{"num_hidden_layers": 16, "hidden_size": 192, "num_attention_heads": 6, "num_key_value_heads": 6, "head_dim": 32, "intermediate_size": 768, "vocab_size": 1240, "hidden_act": "gelu", "norm": "layernorm", "norm_place": "pre", "norm_eps": 1e-05, "positions": "learned", "qk_norm": false, "attn_scale": 0.177, "bias": "none", "tie_word_embeddings": true, "parallel_block": false, "init": "normal", "init_std_qkv": 0.0361, "init_std_o": 0.00637, "init_std_up": 0.0361, "init_std_down": 0.00637, "optimizer": "soap_variant", "learning_rate": 0.00489, "lr_mult_up": 0.656, "beta1": 0.95, "beta2": 0.98, "lr_head": 0.00726, "warmup_steps": 200, "schedule": "wsd", "decay_fraction": 0.488, "decay_shape": "linear", "final_lr_fraction": 0.02, "batch_tokens": 32768, "max_seq_len": 2048, "doc_mask": true, "train_tokens": 189300000, "max_steps": 5777, "dataset": "wikipedia_en"}
Each number is 128 + 32 x the weight over its row's rms, rounded and kept within 0 to 255. Layers, rows and columns count from 0. Numbers have three digits each. The size before them is the row's rms in percent of the matrix's.

# layer 9 attention output, 192x192, rms 0.212, rows 144-177, columns 0-191
106:112143111110120161119127121164104087157130123137101135117163155125114164093133137113161124095142150095090179130069139130160130158106159131076189120122139136044066142123093141135187104067123124124116072073107174076197083183149124105153152143142111131082132122216141138153131103056146130170149161129195080103113105064135130095129136151117092153064195195082142127142095103152147166144139135126137129141144142121099116104144170179093061165151130076126144102160138104171171072107104158164118129118121180117154089097092092123095195152103140103121082163135104168121116106155136086205
086:132086168149115044121145098142097094152080146123082162153100169058167168121094137161112141141125133106127160154150220142139152136107133136174113162165106075155069058145131152140083095115088133114100136184195107113043147118118126117142158165110086175174122131119111078089160090108190147080182145168117143148125176125100146180140144135133162146139087118123160102132093140098158144151155144130134130110149157178104183139116203099143187171114102106131156207086092156081146188118104131126099088114092125166152157140164149149157122154095089174099121096182123129109137132143139170090
089:172133106125126111135125175140087178138132183125124145097138150152102159121125120059145132078114122119126144107078140188141136073116110097129153087100122121172117148163148163087114123158121128171032115096150117128121167119150105122169076157150117194095127205040101163074101043072077175132152123174116147096126139140101095130100130183185138129153134084143126145138116101090138135132134162154171146121104148033113154131159155131139153153110188152112107123126161100181191159143139104075134111133143165100062153126200174138108066105136161143156143135123151123173168104159141076100
089:124180080116071106117182068132065107107134108134119071145145130122133096149187154092124188100137108106064105123152109148150120117151110106207129119137103163122133086076133150147120097123149109175091086191141177171091168136138137106088122102218148059056068116112109095112162110111148164184157137103166159141128128130107136141135080093149133123107077115124121118144074169156083148135109126103075169183074151109097125118147159137156088166167161155103126142137148148090153171143150105183137158141206152158166067149136132152142171076122130102063081075108151129145130161131159149118
090:099099143181137166086121109168140134088160127131118162151088157045157118130111132068130133123140138134128093117130133099102105126102143134152116076128149130126130127124083085141138060082124099136121094147185105063147083125081089100129119173076144161179076178104158073149139125088148034118134125103135164116128147148167126136114109157095144168105142103090073105104062149137071181173158111104170072150111073150098134099154177174179114140097151138146089164141121082092140205132052136142166156082155086101139162151110172097126073126109083145150111142155085136098070096123129172171
103:108121117135086131146176125161082119110151106134081130092152163118171081140116122207113137168160166122136129149113145119089101099135088085112127102181123192130148113092187103143132123146134115105180021112096135087140151101113123159113129101170093119017122127091083122138147131091164152133206157129145103146148138131147160122119118115094183065116233046124109110109155115117111133130141163088131134089055186065114153116133114055120118107167140124064192108105119149138110117147112105163114153140152089094131091155137175092146134155065159134133138105143117156167085133118126139085
111:126162157185149121102150164099083098119175205117138134123149114098074150124105104098086124148122208148125131142087128142129087101127134142141092115122103126113135189134170136131144101140099159117140047076097130122049124177106159119107062128102065119105135117178176148188108157079145144167129112108151065170149099126084128148166096139067160143133117159168154153141107143118128121100144151120151093128201127154082132134141124179107063111122112170129122185099131112066138078155144222121095140196135089143105107165141111206094147135145170153184142132152103078106158157139075148152
087:138090139095091107075094138116118117126059055149134134056129171144167118131151111122169174118078148122109128142142101133083123154099163157146141103120074180159108163118120162172063139129150121120110158083112203107120148147160037050163138111162098137124191166147160149171155111106123188096117136150077185173124090129155089158138113116146149172129076059108131102078194116123151123095130137098090151175162094173107134117150083113105169155131150097116139110157178158118125096137100125197137142109103106139126129141148158151094136103104138134133101073106202091165093084107199133093
103:142147127109089140100123136094145096121132146129134121119155135103115106189150145106104065206192184141142162162119078089087093177119156141159147174102169144115143109103126204159103132170124093097113126133160083123131105109124063083139196111202110104165106184119121152199137181086101113153148135160147149139090128214115119146099149122132166168128118127162175148125081094126104107131102091116148124140115108078073151157101157171118167128121133086167171074103148108087165041166156072092172111154088115110106155165165109092172123116154166197148167082109150103122125121115096117093
094:120108129144114106166150142083127151138143082160082152159163166144102116140134132096176086127104138118104088099132165189160135099137190159131142132109090132108140164135091130087095156126112097060163167132023057121107164139151150115094129165131127183084171137085108116037099207053143090117100119110097140152163122128139180126169151145146093123110097119125151103091131108123084165095136101084110167116162135145177110096120094144126118076147132158131108101086146188164078126132106153112173116056071177122131128142096150177156074144100143088161130109133163143220137169106158115167
107:143089141169095103106123132113116149098067088129139126114170154147160103125120130101125115129122112159128076182155098083101083077116089180116099158097163119160140111126177055109107114144141130150175108179141108144130119109146066125153159057116194146097121180089099046189086141140162105214150090131126106133116116129095069124096087143135133115124087114094101137081143112148112089148117143150145059152151169182050144164098106144129131183090159152049230131118133161087131090128175137097113101096151092134124109148088200090136103143141147086117115118110174102141091153135117142116
106:129194130113149129142159144126132149131081139129088147096107087117174076115163118161113138106137131093054133136159074131092126226139077167115138130086118074146125070164174096158149151128180110141210078109146073213104101139114111098093069164101149121161134118095102123139218093097073102134174120136142115101119133110165094139139137072124121156101068160176118149146113109117139110133093161186116059100099120086135113162101086125121101120144084129151151125121141190083176172168131116140126160113136093148167139052112129087143136143090115147129194098091152163115097110079118140118
098:111106104132161121096098124157084151133139135192146128092138115116103150126070087101163103090110101099147151180149136148101147121113124153152121096141089167134038129123079157117120135130121136068131093136131131099069160049054145167127123115095094138132149081130098138097097150195037097065098145190099091159125121107113101131143134153078154126063137160112156162116117123191164135130153081171146050142109139120113079133072160074101191085203168094171108158140153062145127087173130137164116130099112087114112118135148125157137124136152123151109085122129085158060153116093107107173
105:153153138137091136160136070088122171167167160121095115093119205137144150117094129127136151138189161137110110094193162114148126179093168099121120111144122046129097131137149094167096178200152155142098098103100173127168171104131192189117082105063173101146122127098162097142126174193118108147105201177090166140124096124077100103131149119115131108172090130107112134158132095127120147116136144079085109131108164128097081070215137155127159086069163151158135127109147044145155121136115157118092138129161145110105181118212130154136129112151145135098124078119120094112078168121138098084
098:107087117114103116086142091163103142150122091132156123103124141152124073094116110133141105092172160091156135127155098102210123112128126097100087107160101205230114152141173096137170198110105187084072151099112113149157139165178103144143162073092098166206156138114047127161126121139117129135123153124157149102137162084135068111148148090104060096101130098119078098136142150168121107125167145103068067163158092064137170089107133159160130115114222120146138118129168096085105113105148135147090154114131069147112133140110192114103076130122104169149162103151094120170126118112151133101
104:124122142062105125148151163098121120133153196095134166143148146048138130163137126108114131104130143124117103108083089129161094102182130096115134126084155110177108138151144174144069127133122141116152190084109130090138138122189127044228127094106091131133142167129154105074120154131136156073116139148176132157093177143183086167119121112136158145112061116121130125122089163121066124174135166107161113092121185120096192190111083083138201123179102117153079081100098167118149076122146146131094087150102074120136114139138100093169105182120117158158154115184143094139197134085142150167
106:144135121078155070121129182104109095105165161112092159127104128140120151183078123149093115107109100134160147162139103122123129162106148163121070169117111119153117120144184146076130135142110080062107145078147140143160164168133113147078051185175102115157131107122095018142121130191129128123111149167177104077114138148106106193069127149110095141103129118139121104114098129094097085110174188140159071133102164102088088072125156176128078152152151100176147144188148169135055115112069141153118141164152115149130147139166107131107196133177129114208150107170183136145154095097123148125
096:153158062109140166155180150086114114145120153093125104138121143186058166180117159122136104090157128198116141108085118150062115114150094148080156084116080174112143122111099122102094110137110218089119153106120108085165131184096065165087117137175159069104140120124142154083155087163152071123108181125078121160108108186134113128114119096141142131153119048149161136149121085094146105126141125156127172105129113053151114193115167104171166094081117127124102127163121158113051110119152139178179113098104128141118139132140123166122145193103127132106109106149154181183182107132079100079
095:139135126138163104165109127120172132138135061095125131099147101113132161136113138109136166080194155149136177109113094170109178120102124044150101169147184136106185114182132114159128170135104108019070143134093119200160115127055158160104172182098100161081182188167137130111154150116070145160112097144119149135140121138181135097101134108155154093115089148098114134144138108107091088126119084134125145107168085115119117100180138181117162143163139121182085142167136098169132141187128113170154127146050072154120095123106158099127141113127157100132109080125084077150169160158130132208
106:087139136124082142106133123134132139141125171116099122152099161090125204106127123159161106119128144158136149082111117123101220092123112099116138141091157129089115149161157146071106134074147153114096087065112048118038097078124043113114073175120136069133092142130090118100104146072152080158118087146158152165135092136141115160113128116083111085117095053138099127152117095081121149156152128113174094129149160083084143147127133158136127160117119211157150110179108036102096106100167109195130120111061083110143100160123127132110198164154115126148129132130157142107170162102072138124
087:155173170125112080159128052130074106124123120095144169163102117101118112122090175098197165136077129164117128137105193093124172156171075077134139177145108120172144138140110131000127134093122116150101115134120181134118151128159147146148089104132091154160125132156163128107134128143127114123130139149142109129169107116170130109166113142111139111151098127141154082133149123095135129080146118127131192089143188124106099201191075137120150108126137156106113146157119190087107148166155086157128197155065099130109128064154113104118140068163102174187150165172114141115164205139117174105
104:101109169186160095170081170132132159144081120154138167141173146139175123157125088157104174127108120119116150182154153179153109149085122176141201148134125147106122140095122132159128131122119117195083090142062177060146122108137149102096129121126087174119163073075149152130164120159083123180128058182135125065181173124111141129114143112121176175114163156141133122152162133192135101122102088150078113161123158114136145165137106160147163164071089084122196137093198179201113144203108099115135156149134104188152145098169124131156140094107167081140135140142137135121110100099159157188
105:149140122142113104168187141156118170169163137136143140157129103167157106100084175140148138155134116142105123139162147089076092189130129105093132141158105165062111129126077172117122165093157149131139123107137106126147160143181112163106084091092152159075161072103133104168160146093092108118080116163123117096142109150108138115108140128150113172119108109115089142168172107130144121116051146042087142103095158180083134107126125139186114052076113075025186154111129058162086075128170133132083146148127161174155155097140155113169116183092099132156082142066118114118144168083138117061
102:113146151100129110129103129138109159062111177125097138096116145123135119132107184143142155174094118128128148152152129142164103141146234118168127076136117119116104157139103121095136152147129155123108163146085112123132119160206152072187131210104091106129155106156149170099154173134134131220139108147080105128135087165094131067108148147110109161107067100114118203135152117124098152132173170125127120122200114115134149126099164188142111117075123171129207123152103073098131163177179190091112114101112176200096144138177119205116108127206134114125139138132135179102147147116152134183
096:084088155143120128165061112144146134118101050166119158167152138201163142138138124164159122088127150095138146125142128086101223098078183185164184069134102156157104148174190102137103143073139137110087144113117163172079087104108151146112100114107116135130133121154130193150133081159139117121132126130130117133190073141121091130154133204132104080108148155167132146121125145166100154152132140107143183152097201155117138125080184113187135167150107104111096144206112157076088111101195122116138104097130175150206162142152116121150174127157133127121089076092109135170115114141136074126
103:078113140120145147105093099102164137127153116143101113124132138160110133105122119214151143131130079164149179168165108098128142119113118096188116064190161153105081111144127165132169111143160093137193092156115089153169179149179161122104128145192195131181124101093066071154167105154139116142134117185165105119084087133105118074125159133108129200078085126091136123116126159153101157138130208168124152100079130062118094098121076130115118127128177167111072114139151153120173104187118063110151075078119145190147145140163166110136163138120153135112084118166139095141149069119180168129
107:117129138152123138115146098103129111132091126094136203134128146090119100089094129095136087157142124155063157148123137097173106158187099124126100123068120089079118106138134141080112092087099168079071104152119177125133102127076126061114205151072138160069104144143102169158162079108108125124108093168152145094128182135167094087151140164120085125123078072115174116131173155108197127098137109202103159178189141130139154105206181106092127164145143150100165122160127140119089135123106104145071177099097082156125094094103138191128164161117157128094151126112115193147181089117155099088
099:122156099178132125089131165098145123104081175103085125140118107070141087110116178175073181183217163089164106102136121073136139166160165107119077102088088077136168108073120133182143049122096150124111148118183146158119125087148128194113179075101158179144157103173094112127156085077137125145122189122139091106103157158131159163126141116139116157050165180174147130066104157123126133132171136098128135136114061167177170097118133144097158123101139159120153144178159148112112133122126114092107061164141103069133085176155087093131171125105155185116145116130119128152129098160141113124
103:173159111085124108105141126152144098138174129111133142200116156129089150128127070140116100162123105167154074094135159141084083141158107161116144153123162179121087142122194035077154048124114147134129110108097097120127112165120162114088132164103055162088123143076051097178173178137146143108132112106121101123119103153129102137129131114153132125085172139118156135155140101126127117162144130141139144176069235123105137140102122110153087122233104121116173157096137108140120232135101090077154108149188129123097149114152115093131148103087085096136109113152179132184093114150164151152
102:103128113097112152124154171154116202129122108113122113145089137109193154110144109190131136070135201118088055143063140133140127067139181112193100110086140115145149073132093083113194138123133146084082189158173159085225111115084137119145133145167108071068191142059124109149110125152158143117159153162157121118135137115107109095123151042134165147111101089110204111167119178094144120129114105087121181070173137143082161130118103113128170102170151115120123121110090066154114125138130100085074105166119111137103123153115108113072114159101109152118121137138156101094140115119133126174
111:147138137171162118117163121136155166114194084097136098113131133118103204135116152138151141166107159115122125129129076095112132100109136164148164111055092156091071146141131066126160119142098134027117177159082136144149142087082122194125181059073226125114102113082205112166127130109093134099117086115142091123054116088161134127128125106099102160123139132148101105139124096130115136100153114128179156183124156180107159179153147131103158146146166088082097145142146117150070174118195160120108140064111103093100137152120127147145125120162103120151067085148157113161132166138083177178
113:124145113104118115186137100181165128137091143127149118098093136136085123147161183110131125120132168101145145154121137118154163081169091158119196159079157145122131106117110143090126183132126122119081159156128146138115186149057177034140130074099083214147134071159042106094105194120107134160100126145177125088125088146141114141127105125163153148129111097180141147181107073182111143108120188084130165140133095095100128102129171151125201175113148114168145120068195155107158134165192114111108093066156159093157132094097131174136078136123123122120120185139169170128128090103139149138
106:140110133125115106147141100099115127141126115191070106103112124182164146096154124141152128152109132123090182149189166100151058141115124125112126126069081090176142094171126138163124111138157136078093116126081091211166087204104186145149128093143114130132037183098159144106123053136061115193168122090138163146156107131150111154111174096088100150125120137092169118118153094126140127133136128130148115137151059096136165080137137093101127099121125091114089130197149151184107122084141132087172116081098089152117114151131079121124089113123138103065093091107155186175069121144161064093
095:145106117119091118112104089119113134102112103102145095114148114125174169107126150145183116150175114162130115163200131097159093151100178141133114097156074172117102087105104101073104129088121119171146144154143146186149104115092116086063164096148117163087173164072096102136137127182160108176152125156121140150171163146122147109111152141112151168132136103138096175084136116143209101156143143152100173128176089127088057150163132057103143174119122108149162172104180109142168134078149151074092159135086151111088102137133159080132139079116065091086073102105118062189188184097181112098